Weights of a small transformer language model: 4 heads of 64, a variant of SOAP for these matrices.
Each number is 128 + 32 x the weight over its row's rms, rounded and kept within 0 to 255. Layers, rows and columns count from 0. The size above them is the row's rms in percent of the matrix's.

# layer 7 MLP up, 640x224, rms 0.1, rows 483-498, columns 0-223
size [ 95  91 105 115 100  90 100 109 102 112 105 101 100  98  92 114]
[[ 92 112 133 124 123 116  70 146 149 128 121 108  98 171 112  96  98  93 132 111 118 179  82 126 141 112 158 143 120 133 143 144 150 149 171 100 114 132 153 134 105 121 171  90 106  50  83  74 131 162 130 117 137 126 206 119 166 144 134 132  95 131 111  99 122 165 149 146 105 141 111 165 109 110 114 170 125  62  83 164 183 114  92 125 120  77  67  89 178 156 108 106 130 159  47  83  91 163 146 194 124 196  98 142 111 117  85 158 123 115  67 140 122 132 107 101 110 155 165 168 117 113 187 146  99 112  89 174  91 152  95 106 127 114 102 125 121 146 106 150 102 107 211 138 171 138 155 139 127 126 150 105 110  78 156 145 138  86 131 152 170 155 188 140 172 197 182  65 148 100 138 184 136 132  70 118 171 127 140 164 114 121  96 125  88 145  93  83 117 135 171 189  89 153 136 172 124 179 116 117  96 138 200 114 169 167 135  50 132 118 120 137 186 150 159 150 138 126  91  96 106 145  91 176]
 [130 168  39 136 145  74 186 169  98  92  96  81  78  87 100 119 123 116 129 132 164 140 128  98 156 102 136 139 143 166 106 208 154 122 155 154  74 112 156 104 182  74 114  59  92 122 144  97 129 133 111 137 145 154 141 129 153  89 136  78 137 109 115 101  99  89 185 133 136 190  80 179 109  96  96 105  85 118  91 119 100 128 100 105 135 165  61 207 166 141 162 128 169 160 116  72 112  96 108  99 145 124 112 148 152 108 102 161 160 119  88 115  63 103 182  73 168 115 144 105 116  78 173 118 131 144 125 110 120 103 145 116  77 123 116  90 184 144 118  89  98 120 154  89 115 104 151 157 129 112 110 150 131 167 100 131 131 156 151 143  93 126  97 105 127 188 140 181 131 184 166 134 120 166 122 135 129 160  82 137 143 129 136 177 127 154 126 153 102 131  94  62 214 144  75 102 160  90 164  88  91 156 118 129 160  83 116  74 136 139 141 162 110 146 123 131 103 104 105 112  65 181  72  92]
 [163  94 123  84 105 147 165 180 119  99 120  68 158 131 128 145  81 192 177 112 136 152 104 100 101 124 135 128  94 125 132 128  61 107 137 190 102 153 146 136 187 134 120 184 122 116 119 152 198 114 126 111 141 143  94 123  50 144 114 171 138 125  57 161 163 100  97 122 135 116 173 142 129 115 230 120 123 151  88  80 139 128 108 104 116 126 106 128  84 124 217 110  56 128 120 171 121 174 153 180 197  98 120 116 191 129 119 126 148 107 148 140 168 163 108 152 139 132 134  98  60 157 130 150 103 132 194 152 127 186  72 133 149 115 112 101 167 124 153 110 132 108 146  96  77 175 166 140 114 154 116 151 123 188 136 144 134 126 168 149  82 146 136 134 146 116 138 197 119 146 116 105 133 172  88 118 132  59 113 145 114 163 128 142 136 141 160 146  63 122 132 122 156 129 189  61 146 112 103 136  83 138 155 120 142 125 165 133  94 150 213 133 114  61 118 142 127 104 153 106 171 193 108 111]
 [ 87 134  81 156 111 148 160 144 136 105 137 116 124 119 184 126 128 136 147 174 144  98 193 155  64 139  91 151 140  99 129 125  83 143 164 148 124 156 116 125 113 135 126 160 116 147 163 109 109 196  58 171 123 135 165 110 124 117 132 121 111 103 114 165 142 132 158 155 118  53 144 148 127 125 105  67 128 157 143 120 142 101 103 127 129 103 132  90 122 134 167  86 184  75 141  78 133 105 180 159 122 109  68 137 119 118 161 122 124 113 159 130 151 150 177 132  97 132 109  97 111 132  77 106 125  68 136  95 150 125 169 150 146  93 175 104  91 113 151  98 124 125 180 147 166 150 151 103 118 165 142 145 175  82 149 159 173 123 135 166  99 155 140 148 146  85 149 213 144 196 139 126  68  66 134 127  82 205 157 166 155 180 102 184 196 118 144 114 176 137 185 108  68 102 188 152 116 166 113 142 131 129  98 117 117 146  60 126 100 104 142 130 125 106 177 168 156 130 160  18  93 152 201 143]
 [132  81 112 145  80 127 120 133 174 123 127 169 148  90 102  96 117 135 107  47 126  96 194  53 130 117 132 133  75 170 158 130  71 123 187 158 101 117 164  86 127  96 135 108 171  97 107 176 144 151 153 127 128 164 118 170 157 142  95 145 161  45 119 103 162 102 129  78 148 147 140 113  88 108  95 168 177  99  97 127 184 141 197 142 101 141 107 119 122 130 104 137 163 133 172 121  94 165 161 186  74 177 132 109  50 115 147 109  60  95 126 151 140 129 145 173 151  93 104 132  93 121 155 121  58 116 206 103 156 152 139 163 147 136 115 154 124 135  89  97 110 104 128 107 146 129 150  87 100 116 129 164 109 156  94 128  71 169 135 149  90 172 110 126 137 147 173 170 101 124 113 113 129 105  78 134 114 211 201 143 174 165 150  97 121  98 128  61 103 139 150  78 141 142  93  69 106 142 158  95 106 124 141  90 155 136  65 126 155 138 126 140 142 115 139 145 131 158 128  87 118  87 132 206]
 [102 152 128 140 137 156 154  91 129  85 112 119 163 150 135 136 115  54  52 130 121 103 151 155  69 122 131 153 134  60 155 157 125 117 141 175 161 189  89 116 138 161 188 140 174  97 128 111 111 108 125 168  80 136 129 125  94 105 112  84 136 132  76 134  75  91 142 112  97  98 141 119 140 199  95 136 195  89 163 118 161 103 123 164 107 169 130 140  92  79 167 127 111  93 123 117 173 130  98 181 115 148 211 146  88  92 133  76 120 181 137 125 109 105 157 157 137 141 141 116 130 178 146 136 128 154 113 154 147  81 123 153 105 158 132 121 131 139 194  90 129 110 162 222 131  75 171  46 153 176 123 114  95  72  53 129 153 181  89 156 204 169  94 110 123 142  94 187 146 160 129 119 136 162 159 140  94 148 126 129  97 153 116 108  97 103 107  95 168 167 138 173 146 108  89 154 131 121 113 162 169 119  83 116 109 122 181  97 162 130 174 130 128 110 143 178 160 141  76  84 104 121 122 135]
 [132 151  57 135 147 109 113 177  85 154  67  87 160 206 149 161 143 144 118 137 181  82 133 125 102 114 126 120 124 154 129 113 131  95 124  86 117 133 108 126 182 105 105 132 111 111 123 131 160 107 121 133 160 112 203 160 123 160 124 165  98 144 122 114  86 180  98  92 100 105 127 152 151 153 129 151 172 113 149 113  95  83 172 111 100 142 141 132 143 138 163 147 119  92  86 102 170 121 130 158 131 133 163  90 175 133 164 148 154 120 151 103  99 124 123  93 138  98 110 146 160 110  68  97 161 165  49 145 179  79 112 120 113 166 118 165 145 113 121 129 158 156 195 157 164  79 140 124 196 143 118 142 178 127 150 136 182 101 145 167  94 103 195 173 209 178 207  99 120  55 193 104 129  65 133 131 134 183 129 107 159 140 172 125  74 151 112 162  98 151 167 136  95 149 205 138  98 129 123 100  60 150 207 121 142  83  90 151  88 141  95 109 149 145 120 152 123  97  90 141 140 128 119 152]
 [133  84 166 129 173 167 126 183 134  86 110 110 173 123 171 128 108 157  88 102 201 112 146 100 127  93 175 109 166 113 124  87 139  87  83  92  68 108 142 137 153 177 124 122  78 111 124  86 152 148 104 129 127 121 114  56 190  63 146 168 159 134 134 182 131 201 139 149 107  79 153 147 102  70  85  97 159 105 132  79  98 100 173 180 134  99 144 143 122  86  89 112 144 136  99 160 123 116 141 181 130 144 132 152  76  97 104  95 118 125  31  78 165 155  99 160 131  89 105 142  80 153 160  88 144 137 173 144 178 116 113 183 159 119 123 120  97  89 130 147  98  74 126  61  99 124 122 159  76 155  89 184 153 167 109 136 148 155  86  93 137 136 113 164 152 129 134 111 108 142 111 145 135 122 131 147 110  71 154 157 150  65  34 175 140 120 121  90 142 111  87 111 112 117 112 135  84  93  80 140  93 131 191 133 134 114  90 125 185 146  95 115 119 108 152  90 108 162  93 110 130 141 147 112]
 [ 89  97 153 137  95 159  51 117 144 170 118  95 128 165 115 114  82 169 141 147 156 151 135 131 121  95 178 133  69 123 113 147 120 104 111 103  53 182 147 124 137 143 149 131 145  53 106 117 155 128 129  77 103 129 136 101 173 132 113 118 131 114 173 141  82 150 100 120 115 142 121 138 100  83 182 143 100 129 173 113 116 140 111 117 170  97 115  98  78 123 104 129 162 153 141 176 143 109 150  65 117 106  90 135 123 116 105  70  61 135  87 129 130 142 142 115 113  81 183 150 163 135 116 213 102 103 160 152 160 148 205  68 128 143 130 104 146  88 134 117 187 198 102 104 140 169 126 138  95 105  83  89 200 108 125 147 169 122 149 177 115  97  96 229 186  94 129 131  85 166 127 152 117  88  52 219  96 134 106 118  99 163  99  64 127 167  87 161 144 150 130 125 127 115 128 146  92 137 166 140  93 125 160 125 105  73 119 105 126 145 144 123 147  97 123 158 185 129  78 128 165 143 144 111]
 [115 157 155 109 146  81 119  99 190 109 118  93 134  99 125 123 152 149 193 101 179  98 141  96  77 142  98 161 120 118 174  90  96  97 161 113 123 101 140 198 190 139  79 122 112 188 122 157 146 185 149 122 141 206 139  70 117 160 101 117 137 128 122 231 134 159 148 170 149 132 134 131 146  78 225 187 126 108 128 145  62  68 112  66 124 138 138 136 117 155 160 126 102 161 122 106 139 158  98 114 118 156  81 118 130 133 150 117 135 161  92 162 137  94  93 127 154 114 115 152  84  64  88 132 147 189 165 151 139  90 114 112 126  89 111  57 130 123 149 147 124 140 120 120 120  80 210  91 109 146 134 128 153 137 112 117 135 108  97 152  71 131 159 147 152 188 169 125 128 100 100 152 129 162 155 155  99 131  95 126 129  98 162 127 158 160 105  87 131 177 112 106 158 147 132 131 143 128 152 166 125 187 131 147 187 146 136 104 132 112 109 127  78  89  88 164  44 183 127  64 108  85 156 117]
 [130 141 158 145 165 117 159  97 144 117  99 132 101 111 162 156 152 146 169  47  82 121 115 167  76 153 138 194 124  87 114 123  87 224 142 139 104 145 110 168 148 174  88 105 127 137 142 113 197 139 134 139 139  77 132  96 144 176 164  35 147 143 154  85 164 150 101 106 138 136 170 111  70 136 146  92 155 140 143  89 102 119 153 123 120  94 145  76  94 132 179 123 121 137 111  93 155 181 124 115 137 105 163 146 108 184 125 137 143 133 101 166  84 154 138 103 168 133 117  78  89 122 107 138 150  84 157 141 136 134  33 169  81 130 109 121 129  90 172 119 120  39 138  92 146  84 216 105 104 157 119 126 103 136 155 132 134  94  90 110 137 142 136 152 120 157 103  61 148 170 159 162  89  79  97 115 154 119 102 145  76 175 152 181 129 118 156  69 136 167  97  99 155 143 150 152 100 164  85 111 137 168 128 125 132  83  88  77 145  96 179 121  88 163 131  91  97 154 129 154 162  84 112 102]
 [125 143 140 105 141 141 136 114 160 119 163 163 144 144 114 115 116 149 134 105 115 188 156  77 103 170  90  78  93 148 143 129  88 166  99 140  77 114 114  86 104 122 120 155 139 165  84  88 160 156 135 110 107 100  77 121 141  43  86  86 238 119 138 126 148 140 103 115 171 164 131 128  97 133 117  80 135 136 147 161 180 122 107 125  97 117  95 158 107 126 201  83  62 106 137 127  85 174  99 182 107 143 125 107 147 131 108 123  79 155 120 114  83 115 118 152  94 169  92  86 134 154 143  89 146 178 129 137 104 121 151 145 158 168 152  47 176  96 160 103 111  81  97 109 149 111 154 113 157 136 177 117 152 169 141 112  99  51 112 115  89 168 199 181 155  47 169 164 137 170  89 161 123 169 112 151 101 152  94 144  87 130 105 149 108 126 174 126 103 173  90 117 108 107 136 134 110 154 148 132  85 140 159 110 159  67 158 149  73 106  70 111 104 141 169 148 102 151 165 103 153 185 126 184]
 [ 83 106  89  94 180  72 147 150 102 115 129 126 130  75  90 113  91 111 156 136 125 127 113 139 112 127  41 126 104 121 138 160 136 161 122 132 108  79 100 142 126 107 110  82  82 107 132 107 142 111 141 131 136 122 111 182 139 137 149 145 119 140 141 142 157 129  99 176 134 153 148 151 153  85 158 158 128 116 142 136 142 151 120 173 174  61 144  81 150 101 190 114 130 116 120 122 130  91 100 174 140 115 108 176 198  88 136 125 149 211 108  96 192 166 121  98 124 157 164 141 146 101 100 107 115 141 150 138 161  55 118  67 168 157 143 135 142 122 102 112 192 102 139 129 133 158 147 185 116 170 102  78  80  72  95 105 167 108 227  79 125  96 119 120 109 154 131 120 114 152 111  85 127 124 136  80  91 114 163 199 169 170  86 118 103 106  29 113 173  81 138 116 143 132 204 171 168 137 166  97 137 162  60 122  98 117  86 121 134  57  81 124 159 169 109 162 143 119 119 162 127 102 102 130]
 [129 168 145  93 132 149 152  95 154 115  82 156  69 127 134 106 140 167 126  94 110  99 144 177 139 115 127 134 109 121  87 147 162 115 125 116 146 114 170  77  76 109 101 167 143 120 114 145 115 133 135 133 129 171 205  95  83 120  88 157 128 168 145 162 137 108 189 145 118 153 100 123 124 126  91 199 129  92  97 150 167 131  91  65 128 195  63 111 117  68 135 108 141 144 134 134 124 119 120 127  80 177 129 108 112 137 146  49 126  32 162 148 166  65 169  46 133 156  98 179 143 105 136 134 145 126 157  71 106 143 129 139 158 114 137 131 151 107  70  93 182 109  68 125  74 134 109  40 104 157 135 130  99  82 122  96 168 127 122 121 124 164 170 156 164 195 113 116 132 119 144 160 137 166 160 160 174 132  99  70 136 158  92 136 138 175 137 137 159 142  99  53 125 140 102  83 160 152  87 146 136 103 151 132 154  96 147 131 106  94 159 174 123 113  50 182 174 134 117 171 100 112 127 152]
 [153 131  82 172  95 175 100 147 125 115 126  90 161 140 108 128 158 144 142 146 109 159 121 129 133  71 134 110 125 112 101 103 159  91 200 166 129 175  99 153 128 128 145 196  84 103 106 151 156 153 112 156 123 121 124  77 112 141 134  94 176 137 114 114  53 113 105 232 136 169 125 190 169 150 127 139 128 146 157  61 128 128 136 189  89 180  42 149 126 255 138  84 123 148 163 112  94 124 135 113 111  71 141 120 113 116  93 122  76 147 134 142  57 121 112  90 170 125  93  96 118 136  66  79 159 118 166 161 129 113 137 108 133 168 134 163 109  93 147 133 119 160 161  56 165  91 133 126 172 118 168 153 120 133 113 176 183 145 140  91 104 142 160 158  89 154 107  93 154 110 137 104  73  79 101 162 145  77 132 115 137 165 100 135 119 143 116  84  73 113 153 174 130 157  77 110 140 137 120 154 155 144  94 126  70 108 124  98 148 131 117 146 138  99 121  95 104 136 149 159 158 146  91 178]
 [138  62 160 108 201 147 105 149 145  79 102 115  65 141 105 101  87 123 134 123 110 176  77 136 112 220 163 151  91 147 206 118 122  88 114 156  90 181 104 174 103 124 199  69  73 169 144  65 153 125 101 103 126 159 132 164 112 155 135 132 121 105  64  91  90 123 150 110 145  91 123 177 142 120 154 104 146 126  73  83 117 177 112 125 102 142 130 152 131  92  86 107  53  86 112 145 108 121 135 137 112 154 112 222 122 151  78 134 140 115 180 153 159 113 145 129  92 109 149 181 138 180  88 116 141  90 109 155 130 136  73 174 140  89 135 136 115 128  70 127 136 102 122  67 110 145  78 117  81 140 119 146 181 141 110  97 144 120 133 161  85 130 187  84 164 127 141 152  97 125 180 146 119 143 141  35  98 109 158 111 116 167 169  64 111 113 159 105 127  78 141 128 147 153 118  99 100 142 158 144 106 126 170 185 138 139  85 151 131 144  97 157 136 126 130 144 178 112 123 150  88 120 138 105]]
# layer 7 MLP down (transposed), 640x224, rms 0.1, rows 483-497, columns 0-223
size [ 97 100  99 107 102  97  92 106 102 107 108  95 106  98 103]
[[144 117  99 139 193 165  84 191  96 165 109 196 181  74 119 109 158  70 122 169 102 165 126 117 164 108 140 168 160 104 114 105 115 136  91 147 169 105  93  94 108 203 151 184  92 134 119 131 103 119 110 163  94 102  50 160 100 129  86 101 138 114 115 125 126 166 100 147 124 102 112 123 152 101 110 126 117 158 171 151 169 148 133 149 142 113 127 161 122  95 122 122 131 101 180 123 141 117 130  50 141 145 133 139 127 117 139 130 169 101 122 137  99 116 102 188 100 141 151 127  91 134  90 202  94  95 109 182  98  83 144  45  80 187 156 138 155 133  71 112  96 105  98  63 194 143 110 118 173  99 146 153 101 117 128  91 173 159 102 105 118 155  69 143 164  66  72 183 126 143 140 135 152  93 128  92 125  82 104 154  92 112 189 117 143  97 141 185 164 150 151 108 195 103 128 110 116  88 125 145 146 132 167 102 111 112 121 121  82 131  99 216 123 102 140 139  95 146 119 130 123  74 112  66]
 [137 132 162 163  84 207 150 116 153 127 131  77 225  97 141  63 121 119 136 180 142 135 126 160 163 104 130  83 138 111 124 133  85 111 126 140 100  88 131 157  93 128  83 143  97  76 125 163  71  80 106 133 138  85 128 103 156 108 141 174 118 126 162 110  88 151  95 156 119  95  94  81 103 153 206 136 139 149  68  98 184 108 115 120 141 142 119  76 136 140 123  50  84 110 114  99 130 115 148 112 122 149 153 143 102 169 109 166 142 137 114 148  64 213  94 133 131 145 173 138  64 125 117 172  94 168 133 207 131 163 108 161 149 122 142  88 116  97 135 115  76 142 129 157 141 201 138  77 103  86 133  83 155 170 164 119  49 114 200 108  95 157 135  74 103 158 141 114 153 204 132  91 159 116 132 136 112  88 114 138 135 112 124  53 134  97 148 134 129  95 137 176 110 124 122 121 152 107 155 106  98  88 119 178  93 121 163 115 106  87 118 127 156  96 162 149 129 119 139  66 134 131 161 103]
 [118 164 172 128  63 127 129 122 135 162 106 144 156 159 105 115 228  75 171 177  99 144 168 152 168 122 136 151  94 157 109 114 184  94 152 129 118 110 132 142 160 175 159 166  95 140 139  68 204 180 186 121 142 139 144 111 115 181  94 128 119 150  77 153 137 131  83 205 176  90 144 179  90 190 124 132 187 118  79  76 137 157 135 112  98 132 143 100  73 131 109 168  92 107 141 172 124 146 186 127 148  63 145 106 129 103 136 121 116  61 140 173 135 101 103 164 140 136 164  80 106 161 158 117  92 129 112 145 143 146 122 173  89 126 117  87 100 122 116 195 129 110 172 121 108 144  52 134 180 143 120 176 159  91  90 110 108 139  83 104 122 140 115 130 145 146 122 140 141 118  93  90 102 126 125 154  97 108 131 127 167 135 149 119 107 170  90 105  99 122  75 152 111  97 167 116  59 133 112 132  74 127 106  34 171 169 135 134 137 111 136 134  85  97 107 142 110 126 182  84 123 153  93  76]
 [ 97 142  95 117 111 158 128  85 143 180 123 102 145 124 148  76 118 150 229 132 109 136 208  85 109 100 108 157 127 112 117 127 100 109 143 152 119 126 105 114 105 122 189 173 117  67 112 126  98 147  72 145  89 147 168 101 181  98 132 144  93 106 179 119 104 125 105 102 135  78  95 145  87 138 134 114 147  48 144  86 125 103 102  79 140 119 157 176 112 149 127  47 177 148 165  93 119 132 135 112 162 117  99 113 121 127 188 117 177  82 135 111 146 118 181 134 135 141 149 115 160 140 161 122 146  96 108  92 117 147 158 178 124 103 138  92  83 147 183 119 172 110 146 139 143 140 120  89 230 139 103 166 139 147 109 175  76 181 142 100 149 125 154 132 128  87 110 134 131 158 137 167 179 131 163 141 165 139 122 113 154 178 100 114 189 139 137 122 150  96 142 128 104  61 100 133  56 117  92 147 105 180  87 112 170 112  83 113 146 131 137 190 187  46 145  84  87 150 103  57 135 155 123 119]
 [156 148 102 119 155  87 140  93 166 115  60 112 160 115 121 101 108 132  99 122 126 200 117 142 171  77  88 181  99 172 156 145 102 162  83  72 122 127 147 118  83 104 128 159 149 145 123 123 150 107  76 158 121 133 116  91  99 137  72 111  80  90  97 179 181 109 124 116 109 149 131 188 143 153 168 111 161 165 119 145 109 186 150 146 160  81 109 144 130 127 117 142 174 203 102 130 146  56 125  83 167  32 156 207 151 108 157 133  91 105 133  88  65 152 112 108  76 116 103 143 136 113 107 135 143 131 128 118  88 152 108 146 123 157 144 121 110 153 156  94 156  88  97 191 128 133 165 119 137 111 102 109 148 145 126 151 168  99 174 140 226 150 104 110 176 139  86 124 111 121 115 122 177 164 128 101 111 145 100 122 103 158 147 155 143 128 151 162 118 105 176 112 114 155 204 106 183 158 117 105 108  96 168 103 137 105 134 200 113 104  81 108 119 161 106 134  59  49 121 110 151 182 107 162]
 [ 83 135 144 161 167 135 146 128 166 139 187  59 127 133 111 120 124 133 176 194 122  59 132 120 156 119 158  91 106 146 115 124  77 176 116  87 116  91 129 170 130 143 203 198 202 145 138 122 150  91 123 125 148 153  76 145 179  89 104 116  90 112 138 130 147 130 114  77 115 127 128 167 148 135  77  73 116 117 178 104 131 133 110 171 141 107 159 148 112 160 144 130 150 130  76 147 133 104 159 141  51 165 105 145 122 123 119 151 128 186 178 121  91 148 102 109  90 132  83 123  80 112  81  98 160 109  54 137 156 164 126 118 130  89 163 114 137 108 104 135 175  99  47 136 132 113 129 104 122  82 160 140 105 208 103 152 156 133 169 114 167 157 108  84 158 119 137  52 125 116 152 104  75 111  89 143 182 131 110 101  72  78 144 167 128 110 146 135 178  97 114 138  86 130 116 128 151  74 147 157 129 166  86 105  83 164  77 191  81 187 129  85  85 127 146 128 141 133 107 144  95 166 101  84]
 [140 125 144  72 156 157 156 124 115 156 184 181 113 147 133 107 109  82 143 137 146 104 187 178 137 102 140 114  93 161  97 122 116 171 186  95 177 110 121  95 135 111 142 140 160 132 131 168 148 150 126  98  22 187 138  86 177 168 148  84 137 157 153 172 149 102 154 116 102 184 126 148 132 141  91 129 122 133 192 166  71 104 136 129 116 109  83 138  35 135 115 124 145 145 130 104 124  74 172  91 186 146 112 115 127 166  77 157 124 137 159 219 192 124 102  79 139 119 163 124 115 125 110 148 202 133  86 136 111 133  93 161 149 125  90 103 121 135 148 148  63 146  43 152  92 211 133 168 119  91 115 106 146 129 139 126 120 148 119 119 125 121 157 137 110 108  81 144  91 150 108 131 125 170  91 106 106  81 103 127 175 100 108 135 115 106 153 122  97 146  80  71  85 107  52 121 109 179  84 107 183  99 122  97 107 168 132 134 143 158 157 104 126 120 101 158 176 151 157 145 132 160 168 113]
 [111 145 108 149 139 110 134 114 134  96 146 147 123  69 150 105 119 103 102  99 156 178 194 133 152  72  97  68 157  89 132 131 145 127  88 146 140 153  89  93 141 134 142 108 128 120  93 173 106 131 106 114 144  89 162 163 158  81  62  76 157 102 172 110 158 106 125 120  75 192 121 126 169 133 112 146 128 136 155 132 107 120 101 117 132 152 133 130 191 100  61 123  94 149 164 131 110 150 142 121  93 103 121 151 122 116 138 133 143 124 141  86 122 138 120 149 121 113 174 169 109 187 172  40  88 140 175 156 103  82 102 158 155 178 189 139 117 196 165 125 175 146 162 136 165  45 130 207 159 135 132 166  97 103 151 136  76  88 153  52 133 124  94 124 129 116 143 137 108 106 188  95 116 108 158  83 135 147 186 121 136 121 102 105 133  70  72  82 105 145 110 161 175 128 162 112 112  47 174 133 137 180 115 160 115 126  80 197 156 131  64 139 148 138 132 119 118  58 139 116 157  96 139  82]
 [121 153  93 125 127 141 130 156 133 146  96 138 123 134 177 114 128  97 126 105  90 131 100 108 141 142  93 181  83  85 159  68 135 122 161 123 115 191  93 186 166 121 149 161 148 139 144 186 177 175 138  90  75 149 181 148 119  91 124  83  79 103  87 140 147 116 164  75 133 172 128 169 139 139 106 153  96 117 173 117 150 109 107 118 188  97 120 123 101 179 125  97 177 112 175 113 180 106 150 107 140 179 111 144 104 137  80 190 112 120 184 116 171  63 172 171 156 173 138 120 113 168 158 128 166 161 102 105 162 105 152  60 150 147 115 107 179 111 108 140 146 165 123 152 113 178 115 135 116  47 125 194 169 162 117 117  85 113 138  73 162 161 117 122 137 135 130 145 163 165  61  98  86  68 172 172  95  98 157  94 149 113 135 100 102 130 129  95 149  83 162  95 167 132  87  93 175 104 162 121  96  97  68 145 152 143 130 178 106  95 168  99 100 100 130 105  90 158 115 109  71  82 129  87]
 [ 92 158  94 145 125 121 110 100 141  41 175 180  72  58 132  97  91  92 124 162  85 123 100 122 101 113 133 133 156 147 201 116 162 134 106 117 115 155 157 164 115 126 176  82 160 197 126 195 104 109 157 119 122 130 115 181 139 132  59 118 132 158 147 115 102  66 122  83 131 182 118 151 175 146 127 135 168 119 119 189  79 109  81  85 175  90  80  86 187 115 138 114 118  88 148 175 107 109 132 146 113 106 146 150 117 107  94 135  60 108 129 107 109 106  91  79 146 145 115 123 190 164  93 135 126 103 157 166 154  69 170 202 111  94 122  91 133 155 128 172 147 120  91 119 130 145  88 126 157 123 156 180 156 130 103 177 124 166  94 159 150 155 128  85  88 223 157 129 141 121 143 124 118 113 134 144  85 118 149  70 121  93 116 149 119  62 124 125 136 126  80 137  90 100 180 110 116  50 155 145 107 153  81 133 123 139 110 106 103 163 168 114 116 125 103 110 176 162 118  85 114 119  92 101]
 [157 128 165  90 119 122 201 128 138 123 172 113 144 131 164 126 103 164 119 137  87 110  98 163 141 163 140 104 152 130 127 130 175 171 114 149 203 114 177  81 114 122 118 122 148 120 196 165  71 101 166 113 118 147  60 163 123 139 121  81 129 152 147 128 135 169 127  67 147 108 162 184 143 170 113 124 147  86 128 108  95 152 139 199 125 193  98 120 126 134 103 119  59 167 107 162 118 107 128  87  80 143 113 141 190 103 147  82  49 145 169 100 117 106  85 122  82 102 133 149 116 124  39 119 152  82 145 134 127 113 170 103 107 146 148 124  98 100 110 124 157 105  49  90 104 117 174 104 157  63 108 106 158 173 146 115 179  78 114 176 165 117 104 158 151 115  67 128 129 182 141 208 141 195 129 118 110 102 103 140 136 136 161 154 155 187 140 123 131 120 138  81 104 156  62 130 174 162 147 143 108 106 123 131 188 129 119 119 108 100 101 136 152 189  75 124 162 140 148 129  93 103 163 152]
 [140 157 146 157 130 128 149 154 148 124 137 160 143 119  69 189 152  94 175 179 169 124 126  77  93 148 142 117 157  84 132 114 129 120  97 106 154 111  92 127 130  96 106 184 178 137 104 150 109 168 176 148 130 150 156 134  75 148  42  96 188 101 102 134 140 131 131 168 120 155 113  90  89 195 141  84 111 117  58  73 147 133 126 156  96 129 116 122  98 158 171 113  68 215  97 162  83 212  75 100 163  83 127 122 137 144 108 126 120  96 191 124 108  95 173 123 142 137 113  84 153 120 153 157 118 189 125 129 155 141 105 137  97 120 137 142 125 121 143 120 132 127 174 179 193 116 125 138 154 105 159 120 144  91  91 173  86 140 142 113 128 118 126  62  71 106 132 187 121 127 111  44 153 127 102  79  84 127 109 113 185 136 116 131 132 143 110  69 122 127 134 115 110 151  96 127  82 146 150  94 138 143  81 107 135 111 157 137 149 152  83 157  99 133 198 129 143 106 106 177  34  90 115 189]
 [142 172 114  29 146 158 108  42 123 137  84 123 111 167 181 152 100 112 177  69 135  82 125 116 123 139 100 126 157  87 154 147 134  97 108 180  85 146 162 113 118 150 117 114 128 200 108  89 107 132 150 107 154 121  94  83 101 126 106 145 115 120 171 169 181 100 151 118 154 181 129  97 136  94 179 175 155 119 126 130 144 129 160 160  98 109 155 188 129 158  91 130  55 171 146 121 142 125 113 101  91  89  95 151 122 110  95 158 159 118 119  42 138 146  86 145  64 194 125 132 156  99 155 166 112 178  98 117 120 110 176 131 122  85 107 127  73 113  51 146 121 143 177  92 155 100 163 119 164  82 168 126  97  86 177 109  87 179 125 150 165 108 176 107 124 132 114 103 125 111  98 102 150 158 109 135  76 152 119 124 169 121 103  89 158 106 139 141 146 132 134 147 189 155 172 149 138 120 182  60 123 163 101 113  82 135 128 113 171  84  87  93  99 106  82 128 103 135 166 165  65 128 102 128]
 [126  71  90 166 163 131 141  44  90 175 164 180  95  77 145 124 141 159 131 110  87  82 189 147 143 136 146  74  93 112 169 148 101 107 106 192 105 133  98  84 144 165 151 140 147 169 185 133 188  78  93 130 114  93  95 131 124 114 138 105  91  95 113 136 174 138 148  68 137 150 192 152 148 131 185 123 116 110 134 183 149 146 159 201 129 112  90 130 101  67  80 157 114 173 146 138 134 173 156 134 130 110 118 107 118  87 128 149 155 186 133 147 134 129  90 161 125 136 180 126 168 136 160 177 101 140 126 139  82 150 207 134 116  99 102 143  98 110 235 147 117 112 116 131 177 105 149 154 171 115 100 186 151 151 127 118 103  96  76 115 174 111 147 154  95 134  86 142 124 106 108  95  87 128  71 114 101  81 129 139 120 115 154 141 127  98 116 181  67 142 193 157  68 112 180  93 129 106 144 166  89 117 137 119 143 118 162 138 164 135  79 112 116 146 157 155 114 155 121 115 192 128 119  89]
 [ 35  70 118  88 114  90  68 136 112 187 104 130  98 120 105 107 141  93 166 126 147 147 111 110 127 128 160 153 105 145 111 156 150 161  53 168 155 116 123 101  88 200 124 121  84 154 135 102 151 148 100 131 188 120 205  82  77 126 136 110 160 164  92 178 193 157  92 137 132 109 136  75  88 188 130 119 135 119 111 119  84  98  98 135 117 156 172  73 170  40  93 137 146 104 147  67 108 107 175 127 127 169 119 158 124  57 145 172 118  69 101 111 146 120 140 164 149 156 119 117 156 175 144 123 132  73 123 178 121 203 135 132 117  79  84 131  75 140 141 174 147  96 113 139 115 120  80  92 104 128 152  80 127 151 160 109 114 100 156 151 138 162 132 122  97 172 135 132 137 170 125 136 118 133 157 129 107 103 162  96 107 169 107 119 176 146 116 119 113 145 128 146 139 113 141  97 111  76 142 162 155 123 171 111  69 100 146 237 110 108  88  63 153 106 145 159 138 123 143 130 141  82 153 138]]